Weights of a small transformer language model: a variant of Muon for these matrices.
Each number is 500 + 50 x the weight over its row's rms, rounded and kept within 0 to 999. Layers, rows and columns count from 0. Numbers have three digits each. The size before them is the row's rms in percent of the matrix's.

# layer 7 MLP down, 192x768, rms 0.0607, rows 0-191, columns 576-639
099:568547533483526555400419458519646441518532534435459454464619467565558475537460512560571493501471535484549522465517517512534642521462525461521407512537506486560469557584560501500494504496548455
100:613545514455474511568504570571595536575529418505524465456563374448500605513465539503468488554526484571528550447450564398505499544574530441468470616513573424552565529458503516590451544576513554
100:557527502496457466534530508488521459465458452530525530503526537564556449586528513493504573522498495558610444542470544496450433503513446507518470525579487574517535458509473527510596502502535514
100:457532416411506552476451474465549518491381447480481503512459484417487473472467425583547485487495518566503540540478542456442545442552496516486573501520396467530493557481514478436412585532461547
096:538495556544432463467496487563566509428543495511541431477524565401453473526572491517468557478481577552465541462522486492346525478468478501490525545481522507488487460515455496542495463571455452
102:597570450504473476500400436608461442508505507472619465468513534607471501501445520519477492482559475511493458509492522466488489556536548491480524485458547491568505431568552522580487499549497445
101:581501474458489567459511489459506459494408461473475560450508484520543455476475479476476507521460615487406464580536578581529556437554486475491383495506544439452547573522575489493473534464453582
097:439466490482521503511578495525477561413412600482523454536463523582368484522517501477520525471514540506420481565436503365483520562493547473504484480568472505548468470498506453468549556535489522
103:505516497500437557496487482513553545499500597577546569487485592434474492587560500505437562465569465432507538456519559637541528589510496537551491428433451456592483477496538509442533511533578545
100:533477469497460459431599458533594518537522372509379516497579528567522408518495472497490566460505558454504503418496505430547571449458521472497451538523551490521437481642555545440469427541504507
097:464558530445565536449536520484468561474547529573430548478559489469485520579490472500528475492472437468529491450523566514504467538502525520407538504509524459526479479532395600576564586544432528
099:524490452482548474567484488459558477535418539516476409484510476442548534550448593402531532449374498476457549584534566525529517490529492526544565462507527487469523521528516474424555389468455404
099:459482497465544585472546477440500572453591569568549509464530590521479483499500489460423443500550525506426552472551498429449529551431467590487445536517416456513477447525482551417473471441556434
097:513478533525442467498427511545437472546545481505527478512573484540572552492469507464443534583461500508468602471560515515535564500550398560555459496534541543537406440580446501490552506543464511
101:499495531488458517525543537567473500419439477553462553537481454467543454529487473439444505485355520505464481535494407568449497446457449439530482554566501493520513556567526500489399598517488472
097:482490535498519498502486398531531402548500525507507412493393510415468571525527518491572461447539425496552572516456507442510524456509464494465586439482503456501477422501385445453505498534513519
102:436487463546460539570391431539539519549548601546522487479463562433549440545495478523536516466557483453524422560492516457470577508493487611528390487463513513476516536474516532522449567431512565
095:522482527495487377534418571491501556629487468391468488434489413481489475556542559453513548459526448469470470427561484527531490468516503411557456480596557528501515513422544474500554498514505563
100:464560427463505528533467543493557457566507565477484539472442509402494580540502532581547489402520541543549472426536445455453512507472516472439468510489543453490446542532514499469508485425519495
100:468435461461517477451478428441478498492495427487527505517537559490476472463538425440538540438481492554516510584471517428539478482528463530537467596494492455499545528420485513380519577463510570
096:439537569442402474421490431471494505532413477437486492470630509557495521557523513510511566457485509518497475521575466590588558425504603545472536517578485471526502469513516592499407487528474511
103:496513438466503481476484510517460494446639514541602573466509463502581497513398473420441503524445563481585514559492497533535505481533500499518505547421517521451515466525564521526450517516455521
106:460534385518520455530551553455599546468532508553556538485513531485498425458575452473490536532553501500521541495416510472446426502448483488512506435522486508513493508515511540539490476398578522
097:451366609605522503467544477417514469463488602502505495470493465570430505473520527492428381477505533413542384448456478524544495548556436479513502397405396500501557528596526499496403490498444596
106:527512492424499533434510526483513519550478473450558540527464489587435509533480484580504548575600417480539399522515504471517448433475573459570437487550492479529532472462497481425474465531507435
106:505544457544520465444559486401546485462417504566487502433497511436483545403495496531495518444550549509399369526494531403550546609449549447611526595450526485459555586502491491527602511504527438
098:466480480483539573601524505419464494454485484483407482477437486478582521475472440532473528476552528491405443560487487480493587562506597473604589511442480524550446419531462539545490504529434510
093:635514555447530443472510507457463492462502489504402416542535462434533485474529468502583492523588484576494515565532337602515492520499524492480539508419527496483414560440438473507544529446489530
098:485519460456454553483468457489563580480571535520495580549405445497549537527453472507601480616538535481530561510424502578463568544504463556518542497446491564540483466467488595423408459544580465
101:528561587476455537514474515531492508526500564534439503402487488561512501485524500573606456495507538469449529546450493460475520522500444495560568579435464510519528466382447522512585440412546518
098:526515476508558530507559532508568405560533504486532552558594508497507462477475500477412509482481425441495500504537453477512530437497494600589560438516477502543603523566395451512504484567515479
098:542553451536477466510450462473472476572462544473510509688414428507529531526515546552551491493526548575471458468499426504461521463463411504484549565467567597490455562546444489487518565588450584
103:498487491568463449418520508553382366473508515561523483533455457516491541564486552376543498552461425401545525496493572537416446517592556516439528438493484481533543467517571470577447521491460491
098:362486540462590384481486436571485540569484422490607449426505480498433527518507528533431605536535495584508474540503430530526479508485484487431483479504474487501530492466516497494522568523401616
101:474584499397523489534547535426446584501528493571477511530476471516564564420477504509506515482446525511490526663532544581476468532376496638456485473524462447469505548522458359590465436462502468
096:501491540479533489500468501555539625581614509513559477508539531527507499553559487420528514567448442507408483470495556580490522565582518421506469453457435526434551493531532392505538476500395400
099:382405441451452511507454477541445457430554524465475490388520427469541563520424464499522446552580462504477521573463512567423474397543548544487504380502533529470498472496547446505515541531471603
102:585528530502472572459512495495497504541400556487519441469523522548456461511551480505417451432555511483559577511490542553508496547530586415498531522437436481457464491492548458587448439485492563
104:506464501551488530524519401458460376452434538433472456529459539449481441551583558526558496455579507512535500410462509477600457504479559420455589535560440523530516519513444596531470479433512538
095:547463439516545520508447510548498505479463559448525449480530494472359518434535434436462544580521597499445432478525427476491487498454531529448537545612549530403537488501529535551488549508520519
100:430498454512605488458574485496407540454577481491463466482482464428526518481486481518511518452462452448517455514494538577486520531544421465386457540545578557557471546488514549505508556463448542
095:429446543492550462540473514472620512593422461537510520524583511433580530518457519560531469488470578523486457491427476514521401484454518502508550513419488537518495464516491539514506570420496597
094:558487425496515469571621558551555482547513501486522473592545444499435479542490489527483527596528428428513509445466511421565510523568511531389473511462452520493528484436570585495433572506426511
102:515482492486501502501521478556531476582559525516511510383537465556458496452514534534470539473559495485438451396488522567527547473433553508469571460532576552513503572512473528438552419421491509
106:452480447508494542578517532556483458502506546529428573579530590524489457522457557526504473478514497468553463451459493550584624518513458480498534521431471520442474535448511470434464459414493572
102:486427496475494480481514500539462432472468527592597556519474575416487497466545626485521489495505563557496445467481567492495539465548472490477537430532484581519474452434536568476521399559505504
103:545527551508537497576543496515472494492490530430463364489486544494490418476497495554428396571609465515484503520485361499576422482517520517488469571471539500490457434503543415562523554532555510
102:490452400495599549383462531519479612492477536505485463513610421507528516412521527481438485511605508556510495569473515536571463555512407583486492545529535434559529508480475476427443510507485466
099:519471501537438548615511555508428577636514505566549523508396463531566579583488495541435479627441554415507486580454536418520498485479502490472539496531579522511462521459465534488503470549488464
094:592537428531487566480578473439561463468449476540416490532568507602475501465469562542498541531551512520480476515568538439458470549432511418495450496492360495481485539489529413481468447625524494
104:538522468454396441446537460480529526484446548583456510466533437467513527510481551553574518459420499489493475452488522468409424502518384552491413457500491533525482495514555545444522515567511588
097:508421501488455498482570550481503574404528521515429412448490612436474460526483429469380575489544453551430452446453513456467490502486488616453518595510561520446452472470447400448465502499577424
100:509557538446459535459559496476610529456359478529537531405503479508512548574437512569479506467578516477432521560495471547363573517511521507499505444477465481490477532600423472514417517439527511
095:515488504499420540438610543521453375395605478493442435578464490307526499467486587488450435449478488480513579550501511483447516502511437572456501555443494537529537460452582515492513532566438530
107:484466515499461573357496568573478396483516535540420610475488486574570567499526438367514482542501575491494432392476484527456439507498632529540422516589521469601402532608459560471535463554561452
099:496582481512462437531451512395564421507499571546479497563494479587521451566542511505495476346468476517511485513437433537543485579534422563415518447494508492514478472550510536456496540443477506
098:415590533432618497515474457413504458483484503465500467521550536462558424526476483557485472405418549422533447468546508584487504526496452530519460536442527529449443363488474513535518565616456521
102:532506494479475471561490541432526457498580500477449541476512501409392413512519442483515604504497457516499434437423554558509471482457529516487515542485535462507499528463532576557482525510489492
095:408506494416536437490348526493522521554464391562544470509487515488528442547449448467535491562396474483526462542538406544497527513522482466516506501522435508494458486532437523552586497447518520
102:478489423536480484557509433418391488422530518481482474490513551499439613501508498538459470508527509529468505480514504495522466556603492400498419521482571477513452476525505580497393510473461416
102:491493490572532466557410605459550481471529536491478490467547664420562471442455593510530500496500575498516574502570481516552545518473575550471522650550571490481532527513485530562469584566464430
097:511471452514530520516536432532465453533486545467503499531424467560417517592519481479488539478481468487510539604560502536528479408440510556507548506503447537499479468466585462489482438516504517
094:525469559555470375540480537482495547522543502510473514502537486545453508485381504540438506450435443467423506562482486471460508428504456498534550557439448538533479464447520442534590463421502530
100:469536500563546469516467546520506559489617504511482483456543464397545539433561539463542478376469520416572472461551545481484441540572452452488493524401524558450588519488427482430601564418506532
103:582476588557444420483538481571507534431444480611480470480430467470601518493419398445516371579520528487604535448534393443467522524624508536534401511530512507502521455508450594467464472491517419
104:470440520545476407413533512549493522518467416540492445519496406388524437424586440517501494498507552546541451538506540538447432460419545452497475429463478551528510471518490482521545559481494561
103:554546548485557444496515526520486418553630529455586506568472454485464553537543560495564492543380496428407523436431543576513545507507500427426545441571489510463412586477477510480500508451544401
100:531465509578449438506596470490407514451542450418531510498494423490453484585593398571478464580522504561520447515559474528531513452457412499564504397534380548460515445457621474574462524522483574
100:459535486508533480476498451444489509580552545507314469450530521540595489501558464495462500430492443490491545508459490391467389432591508487476459459534454475537441572454441528450499537508552516
108:571474477465517497549498421505466494495461462513486506414470533480516564477571472455452550478613466459529478575462564454490467497573500486531502450529472477547514460487545455477524472508493427
099:501496481522602479434461469567534513495490435373527426512494409504363547443441575506487508525404496492510560534470454476594484564543425521484537600482570448453529503479523489493511513491511517
102:552441510438581479535563549461612574481432543464467568535516580444518486520513492521565472442444546483565529506470437535390510510479570450464522559492479481506536531494511533497472549541539511
109:553526470561472527492456468616393458429498558501446474534471476553527523455463476450361549565400545564590618543391456414476464523445546487466562512445475538416482483622399498499464486415549436
101:486546534502511474462512568447540457445521565430614534461500419511489557504457468534523558536512535440506542445536520560542464538582491512541503509529564505498487452640470556514490450537477380
110:508535480475443578444505450557554433484487523578570568554615467569509500511493508471552507468497566413535454488489415536490470505524530523528519514434595505558408586443513527509563547501528452
099:555489482455479554476487499585556429440450507445577479507516421549553503510543591489506455481458496595508545503497539497427417457507445444433507681503563516545405507487492457502552542498425484
103:476432543509457426509357552555412490494494464515482490512594478540462587543488456495533468535392489474560478572517497425400521537482514503426563565427600579476531557493539469515507522509448543
099:584510529491383487449490473465453540461588441496535525499473448480505460464558575505420483535528519540519494550580474399477549503509525583443549437473614490422522524573467434488500549529464445
101:432525512477556583530473439551525548425559456530442492525410514541561464433461546514399562493574487456566471460494482627419491474424408521541492521450533421502519510490546474424443510525498520
094:530479510464399470437401463492474474576552430490456399498525561460473431491506494507537472485504509509618458518458555460530380526471392507588509487457454462471430528488444556571487492501586482
099:573506547525491464547504553447492433490434551518444535551561407526512517543511519472465465485471578461535442486458450454458528556484446431507508543481540453558510449497495508559445597491497514
104:547516553542487495487467524546410516415539428453520554540464391423485367492457507473471567478497509529496523558470560504528604477520437480464402477507520537525470468453547474536527401510431435
095:457521410424587579535525625453504522560463496493548478492463597512485548574597447600579466487454585465579461533423470552445475504495500534412484521526526470455454473576449534491531528525429440
100:404517507589568539514504373512509501571483457519528411367556509517490535440441488519537405556490481517557553451498476378578474549511470500533504462457416506467491491457463453573480511458540440
098:532519451522512526577491515542493453548493622533428551514482463436555533500547495506597506445641437479489479437564491514468508596503546519526465477576497558523457448425498539504579530447600522
104:532509553512505565515521413475472547545532496543474409454517486512424384454519432431546581522520450533461540509499431487470468511438519441446526475479446380542483514480523586469539442545444515
104:509582504515429504499504465477578505456465592451525482506571551439544484502496566488429555516479514551476502479457487514421527483564518433451478515539501444479566520544511458402441484473537582
102:521444478554463522548400543556391439530534550519558476496443495444431518540435532490435445599466550535590443569504554425513506450487488560433473485478464510512535483499476430394452491560518534
093:636494505513516597512473484494556534450534518451460551557530552380436519510552497404531477550465492514531505481465532478529485494564537493498499592535488522467529506535444429449516459460506487
099:447482497447519587546489459490502468504514449492510513474476493458476507544488461510495533503502525495488478512520517503477507527435477506499510412502557577449536540386531495464497450484487537
099:467508562461451504514521530543461532518552429458506479466580471541526476513503557566554468490570457471493539531501488506508504418469510515410528530573481584551407513455440554583499478445491557
103:467486559532495582489565448489502486434512508490521549492491496557597556550519489384501436396484447496506597490524494504511391577540546519580538423494550534491564453542493497447594456474616457
097:488539486475500533510569516491572549472528486470458506470517384505534510452525523534466452526506517476467500420488406535433496407421573618499562524525477548579504522500547588475373420472512546
103:521499485474443447418531434456409426499450376451542469460449521565566446533474502381570441514512489600520429533458554449458510486548432425499425554513479392477512504561530573415491605546507516
101:532466556521501506479420499424606429594483548484418553565540567551552487439502502481500564545511471560437445520541496490524499444414544526534470573507502446499515462483549412436475505624453445
099:533364499458541503532522514491423482502589523570513430498436578569390451501500487431528480479452453530548471491529411563481498468499531493542450509456594504521607464547475498562525423439546403
101:492434530438441494520515436512421473504508512493526503409485560523414427531404577515562479555466461490502594484442447551416579467444521430445461557567491420573465546617422404454430581488473447
096:481430493609476562479572484459519558481421470520481469444453547403439559463434495599463558562553534490452582546421433537532557530532566558490527527543428493471541515475480420431423402480378477
104:488537465500588501481526509558449469548540461495540495586478532566462588461477527384494489479497542582534460489493546578538432559493501494556538486549487451560470557404556417543550493534548450
100:465482420523471510523383407470551504580506520472553501480488405465411571452504473526474534524543546506502560465411496513459500497582545537606477452470457518457536510489455597490461527510439531
104:382508524476506358381499521512529464517494417449543453624520421471567483515542468479510512444466513501540494407505496549421548449566565468459582489441479447450496510439490501434456441548517503
100:442556503470403509484461535509392537578471457508495611545556532525497458513495472478536464460429439482386490433469554468529500423512576448474509589465488488442541572389511493482487502559525497
097:501492563524602496525507480557478534476434456460555458397505469450568495481578484550519328539540559552602444400417484465471514570506456513533550440479526510480626542526480550574503515517549451
103:488594574530515611500506567467564462514488492548509621536505474524596486569499534503527506512474389561533555537514405510550482468418582453495435434484554463418571539417460502540525507549565482
099:443428439515502540498533577524491540531511487466493504508550439463451491496479451450527459508508456484499535486556564447532452523514513394519426573412401534524535510389447586572425509531451458
101:534482477530539464506543454505575481524527492520456475577486536519462490487473405488458565475514482540493485491466532566484510438556453547440517480477557460470532510532624481423547463588553493
098:573484522577456503473464521540542490440450466501460487497547451494465572442465475460551486557425429602420522551563415587447396522519412491618463525462454484438503484471474499473587481460482583
104:570455567489516525507475390477503526598398428494450512464520520474518462477512537510486591462517425505534477492470417509511435442539463531486506478607491587409491595522494419475591508573517627
098:495538449489432474477425552424533539442636483458496517545493507588487489414555622599451474464492532488479445467481548484453580529521412519433476519536514495464529491477534504544555561470450518
096:475473492605587477559550516497375539510438462404513477395437425534491542498518456616403517459520449442418421477572510562508451517517524558477543493572499415463515453440517545425526514494443518
093:508392597596521435540468528496455632516426409515478565518579529553481415423521498503503438514565488499511456529546478422471445521466471509451517565520491549407468482514582524507443486437541417
097:443497440463438459422535500475505572459545559452566497426478524522454592423522473484550468453502314574509513482454491467594459537475420420493538430544465541523478514563522553519540508465487486
100:521565521410548569587526469479611424386484499529500572554467442526464556525519462479543458521427484519423462431564482427584462507490492490545531466493535583541520545403599370515515483520378454
101:518492557482456544486485567547559521466460503459591514422630457549506462476506434484506512452576558537382500561508485486459431471550463536468464580532547498439537485470555427432478517499422456
098:461524576469473531514456487573538487656427465572434462514393526467472520501612511513501460505527489511565516515508522427469501576502485462423458404484458397460447536511470439508504473464403455
109:445503671593480387478473557505567508472509443476505481578592395529518387618469485622527515494562536492497432512429521551602609504483500439456553470466556547488527471478426528541495473625469542
109:565509473525490473478516479506453464389482485477542527486504527578617508508526516574537550531491497509529453466503486554484621499460597476369512545486596478469527472427493512484641535517512440
102:471513461457541473493539562443515552517572398446465503606483502525447525484505491555500467522559404483508455417423543504556453531429512548511524472501565484553540466511569477486534515444589505
104:564520413531548507506525488611425469474435488478531486509443504459410554589461486618498576527507438542479542631518511499510494573449448448534524531524513505458345447510576426478480538480519480
097:594370507437420484582499469458666541512562496505421484504476451500462461524496511560512412555450649492517528441502455511476473521424472623471444424459418536431524506532538494498536471474451492
101:435533389531479535448516588463421509431510468546495502494513480557518555540499512541454461566544529470513500554517467459554506510519574492514417427513502545492523434496527642536492447530475477
102:478541449530451488588595574478513541526558517477482522440560542523503566444508534500451445465490509484488487595612428520500433520503512501540532524459495430499521524425513429500545486439456538
100:501416467443451553464531469495459491486452517510510530519470453484587556414532537510611488448474476408452400443457512478478464457481501534565455560536519489468479629565572508546510547472471518
099:497313528530470483445522424505537478445471524478431488472414479495428566359475353470485475589525567514540483455532573446493410491546539432538501543490515431522460557451474550532489528611540536
101:496580437576532463426507456451518484516396510415413424496450507525468364536495513575533528493474570485534512441521490499414475472391465568542451527507499499474499456490471466455469441425503426
094:471447482563581602419392548544498564494523513481539525475502491580536484466571470456498517528617420490501548451556511496484511524482417465518508462529503487562545512444442528584549472525523398
093:464404500569527420523450413548511524509498483507391516547571595539488441499447484546470522479520429563531506585508464514484473525436548458544472471535543548487464482507479435500387502423482462
098:490539611431463499572543456485471514415543607509488555481499593437524512437428592489548554500486500462435467456548506577549499525540526500604473467492506500469527488565563558548568510594581458
097:508482510443567549454566489509516444476586531476463463454471573561560480520568583490549683483521429438513416506431507492531506443558523493565524424485504458591515528458519426538472561534505532
097:511529472525478461595557423614475439552525493574525440526386544476541484550491502564604524546480534472450595446569466547506480478464505544529566433468480554444452630490558489500514475462525491
100:469584477543491442512528606549462539444484532492524518498451521551579457429520521503511543534473550567534520533490444490496566422478481544610523439511456504507518420547431560422452526522513498
100:546529505549496538490440419492541449552534554497481459622539402523416426480574490596510483535488527356551487460532587494482542513475469489500594491475526496542587540467471375519416483518422456
104:355511510452532494474580590467532448485433456544489518457546522531476519530468466516515436505422565431391562398503543591487490499455591560422442476527515538550471480429584639419522481430572510
098:515556496484522481495411509458457490474492588507542434512436475527552489440514497516488486447563513524407440479552466539567535505436424525520479580470468473529465459507453427374499463518447572
099:485491442523393513524521499509489516461495509455528499470470536527410503590506554459455611523563458504622435496462542467500527558533513502598561525495513488492527553559469500408587534523535502
097:591478566482492463434655568531422484513535461486481479550447532520589467452463520486503426523547516498560555516539536484504439534460516477488463452549393627512515501465534471575527493507503450
098:482512546464490538441448470530428535460490530520421500543524562490532455492488568465481501403561511493457597450424495524554438480461572539483501443549432405462524505457468533442508543476428525
097:429396513535445577577539532549517576524576531536463568559556520551537530435499509421499483501424531472545451524513508516498497524493400514450512587525426542530514510435439529507535483514560475
102:510471448434486512542473456496610476621513606548495495396486538489450434486503518538561499479562514529477587587530440507464567602448554555505586481469523565461481510494497428551583500490509581
098:565635583456534442540488536596484524489402486501558460538485599476598469549510446530517478467616451533587490545496508492531561371498500473449476437527441459523476470498497469553479555556534551
103:385518525455504536493490558464415489476502585516525416532387550525450542515457457446446483499442419553521493561528574488432534436503480512452423470580552571453448475508445506517456478461541469
100:474552532528468531558486462507443458504512418582499493505515539527508477433473426471534434520519474583523544402585555564498585542499472514450473556498491466562524454512447439435502418432497492
101:476564484464466497540490455449450523535530441477491461487523418604577470486508386458528503525544532603448407403483554482490547403459458495487459473510394564530485508501502508584497456616490561
101:424474469398521471608432456513465485548599489522527527485435540462441496555470466520475550498506534485539451414526510440553437528504569542461516496452547548530560525534560517447516511399495450
096:531532492446467407625568568584524396506482534528529542536454494407545393534518444461489448543535398494505504548468502504439522433452441448546492502488497493503412471494410490574613513507516539
103:541531494531565465520514599493360472562420532453542488489463517618521550608453533494441539428417483531541595367545589529563427483595530463427384528445458546499548473470545427520516542468536537
097:473549480539449525462517425507471515468484569602492529575484543415447525476520546487439528553570472495470508492470494566531492472499481554475404444455573544543421472516502617441464521512542586
093:611469487519562530457520466500543466568431424502523498558523475509597561486571479558492496578518508462521597486569542513443602483403437494441622480541463483413508499525469592559543476504461385
096:437461445482552546550526572529545540476464553496470438497422507558463615553467412455513527520520538400559500477574514479500635596485457497605538477436544464520507450452443483591466521531558391
099:557494513547547471588435544521523498512433502500466503564617483509417486473458594519502489467497429450491562494501493451542433576585554439517528528390567570550453494549491441602532345421480569
100:545525514432494526518451518415459526448521473566497503524493585470456540537569507565524464481560512430533515470459513465498413443497498469524451566492444474576469519491513460517578414480589523
102:467499502497519452501504565453506517461507481415638518494506453496542547483424526475502468552513549459533417600498537438496510501540468500533453490435474507476574468531557576494548535475524517
094:523489492465450545473492493468507474497555548482461468467544570532502524501465495598413473439508564498474426589526461460463420519539509450597528420484520523469550430530521438579538456437528499
100:553533510439559449539548551376445515596551495492488502455506519453409521520528483511464515533414401479399532491560590541470533478427504473550541469549502508564460571434595516495594458445473496
095:518501532559546435561591473486458394519484470480516492534501516473521555553478470491530437510597521543466490480425408471485493539452394555503527534535441526561539447534437554565527515467501469
098:474498478529623511396507457554548516462492453458543510434457528626533519603577477480524531503471565514463494467566500592506543550438475513449442532559515517440456563496434456564454512491488435
112:520527448518456530470480550485387513549423527423512531521561497514507487466530432541447479469469522553435489481439535465481535504496572446600483542488515489448546435556533552522531503489462581
100:540507464582423617440499505541531547517446494439483515455548547568427499491449595477477506556453526423492568588458461489456417453613488484462560517543497405496474537528487462516452470514538466
099:598522506499548584539498562480475620554449475527502638465469464527476517443454497424565517445505488510545445600395504485523468506500469491501504504491445579506515528524536615415485408507453534
103:528507548459410507557530500448530457601503534453526427492415490460418444501437456485585428448485578509393581451472456459515544522479605518442504518524467468487444453522492463466475483471461434
099:500577505543515437536473576382461509509542575474620528503416513478554448566444539497517549585510534514532475519566587436497506564487502397516541443522427441437504464520476494461479423514426477
098:424567536614519448466493503493372508595518529535471536394514491500541539466516521465455535510413498527455555381559495471527626472493537546439480515492571523548503502524475544464502464510530515
104:462485601365519497424560469489499571494548498565598592466442478357544535505617465437586519403516507564488528600530579492568560500507496576493601492447480513447530522477569481524468486550481515
099:413451549498414520553457530457508473592431507577517493525502477505493453486457559540481469542622401489468587523504468485582538449471378525520474559538445539409449422531401467367523491456546515
103:439462464591500508490552464495485565485469563375554410456488555455377557443464535458511499500434553494576550452520455559505507537539447513471536533468458506509485475549485465511621437511451499
097:454530512379495465534444457461443548517561458546588519538383506528439487475487528458515573511501535498503524484417525503434587524548610537531577470540562455493474498517418456546539525501563550
095:518497481525579473512430459521472496525541508504454446518549579445482463462444454527474590576448475492498450552531504450530500486526545450505457542588521532521489445473495527569431470532621538
097:502469533498582556501527454424593364498463451547462525464483469455493469431519509464493477545377470528494562439503548468490522452538480502424458526494469521485471513512462517417442452561433497
095:501492442426436499511496498499513512492500539453519526600533575478469442428459474501521401455387442548471462530496479474606543451448533571499524599411426533468553514505585549493490510559540590
099:505486503578502628585427514432519433496569541416595470464416465466524524513498451455555447590492509463491588492498477552392448545424513493524547433500592447486492541568593506398484567437495430
097:404519497453528504511500502492501462402489450569451558557539529440501461490531539505580442498465441524437490569516491422551529500583455506474522493402485444487464501488484609541432497477528554
097:515553543502534512549598503463550516428529510476511513530477472405438551503571454442464456445479525565548442489555512402584481633532504562523475473490542509407531471544488431435492513496495468
098:444466488482531462548454506507538552594517481534542432579420457588444480413470463514489442499501524487471464559496471456557550441497548497429424529548496496472469520417474503461437426603481482
097:494623588497546530468511497520435549414509475510476537499424561566529540506511429501453559442396479516576608489546505552511517492500588480457516467614491494521473515489551505513465471546611496
097:560535449531500478452466492555535551443525425491534492539488456449593478457507552439524434594577498517461516570541507514471587481522472573405482487537546445508478405515461536538507548551572459
102:494521428498420454585553529487477497535489516462476489496421613476594445534458529569507408426587563480509521535481436548553568498448589431469493475483529479535524572365566432508488525502498518
100:561534440634447497524480419440509498501553438638478591481586558522419547492499490491474512522539517477459436525582550542458476564468544484498448543453467423526568465549410537547437468474513550
099:428517503512535507461499571469548573442495499489513381503498553603425349579481456528478504526403523502449535573497476484461553483497442486527459551464378455472422494501476500491559526530406553
103:528492503421441511524446507591495435522504522487395568508403421429497528540487606482508556564477481508466544476545521505488440523521453410571465399516555592507582507469569397564476574343472523
098:584449551576505467449463449530454468499510470516498493510436417543538525541416489518500553450525512535510553513560543470605516503596458607481487497497493461476488453491434515603491504527522494
111:480564447562484455473340572486488548432533571478473521460485490489509524502496542491436452473396448529428468505456498524471505315512487466539529445580497569494473533532598502581500463506463458
096:427511489511459479408529513510571476468452419499549540473494484516500468526535463426539525476441441500526590558560466554590471532542501483552525430575496554500571594405550477514547534450492411
101:529589505574453471452494503550525557474542454451510575456566589459601528499454532532446569457503530448478511438558543563566463459470454496554517441461448443538500502661555532509489515497490558
104:454347455548488500437474577511463500431506558469415480500457528469528525537478504542523532523487462446535555414411576449537441426478542601531513511501462515491527514519476493508486556470537501
097:552451474546496448518442463455442595494481479492419528484558524569492562413535540437477425466438513531483473444562462464586525465380471539518449392495514560478486507511526420505432554517525539
110:519475566491527575476489496494580601480534457489480482478493562530507494492524533474525532474572391419485436403462409422457466407567565506560527451418487455495421528511431427486497534471607470
100:574443483521610504562525450585433532388445396550541596604530472516453556483530562490500513566403539525503623556560507516551472469552615483495482534490502551524565529449466522582517488500504496
103:451474562453575398534564552575490535537442503514481528482555482543478572497449519499566500447548521509524482440509552496488470486515500416536508472500484463502506475512564501583542475466488540
100:532435464498519462493545491493550545529385550465454488470548482479577494525497550556454539623507479471513462526554494457577516518492428471518507498414544308513528500555465450489588483388593537
103:527529544460500498539472507503505501585441501555471510461487453481502468466578416459488603354458505449406499543470559592486467480473509403543519540517520562539539508463514521436483490497448547
098:396539475409536503493427468521574532527567373489578521521621513462493485430561564465457480502450542412523402516490475560437451525515556459523468427523572551559512527406537544517482540485471433
113:442462531497493553453526530501454411452490548522409530589430548506507454551486454454441562582595505486502434477447461485477416513524503439473540524534513459538497396653484483487459542485464488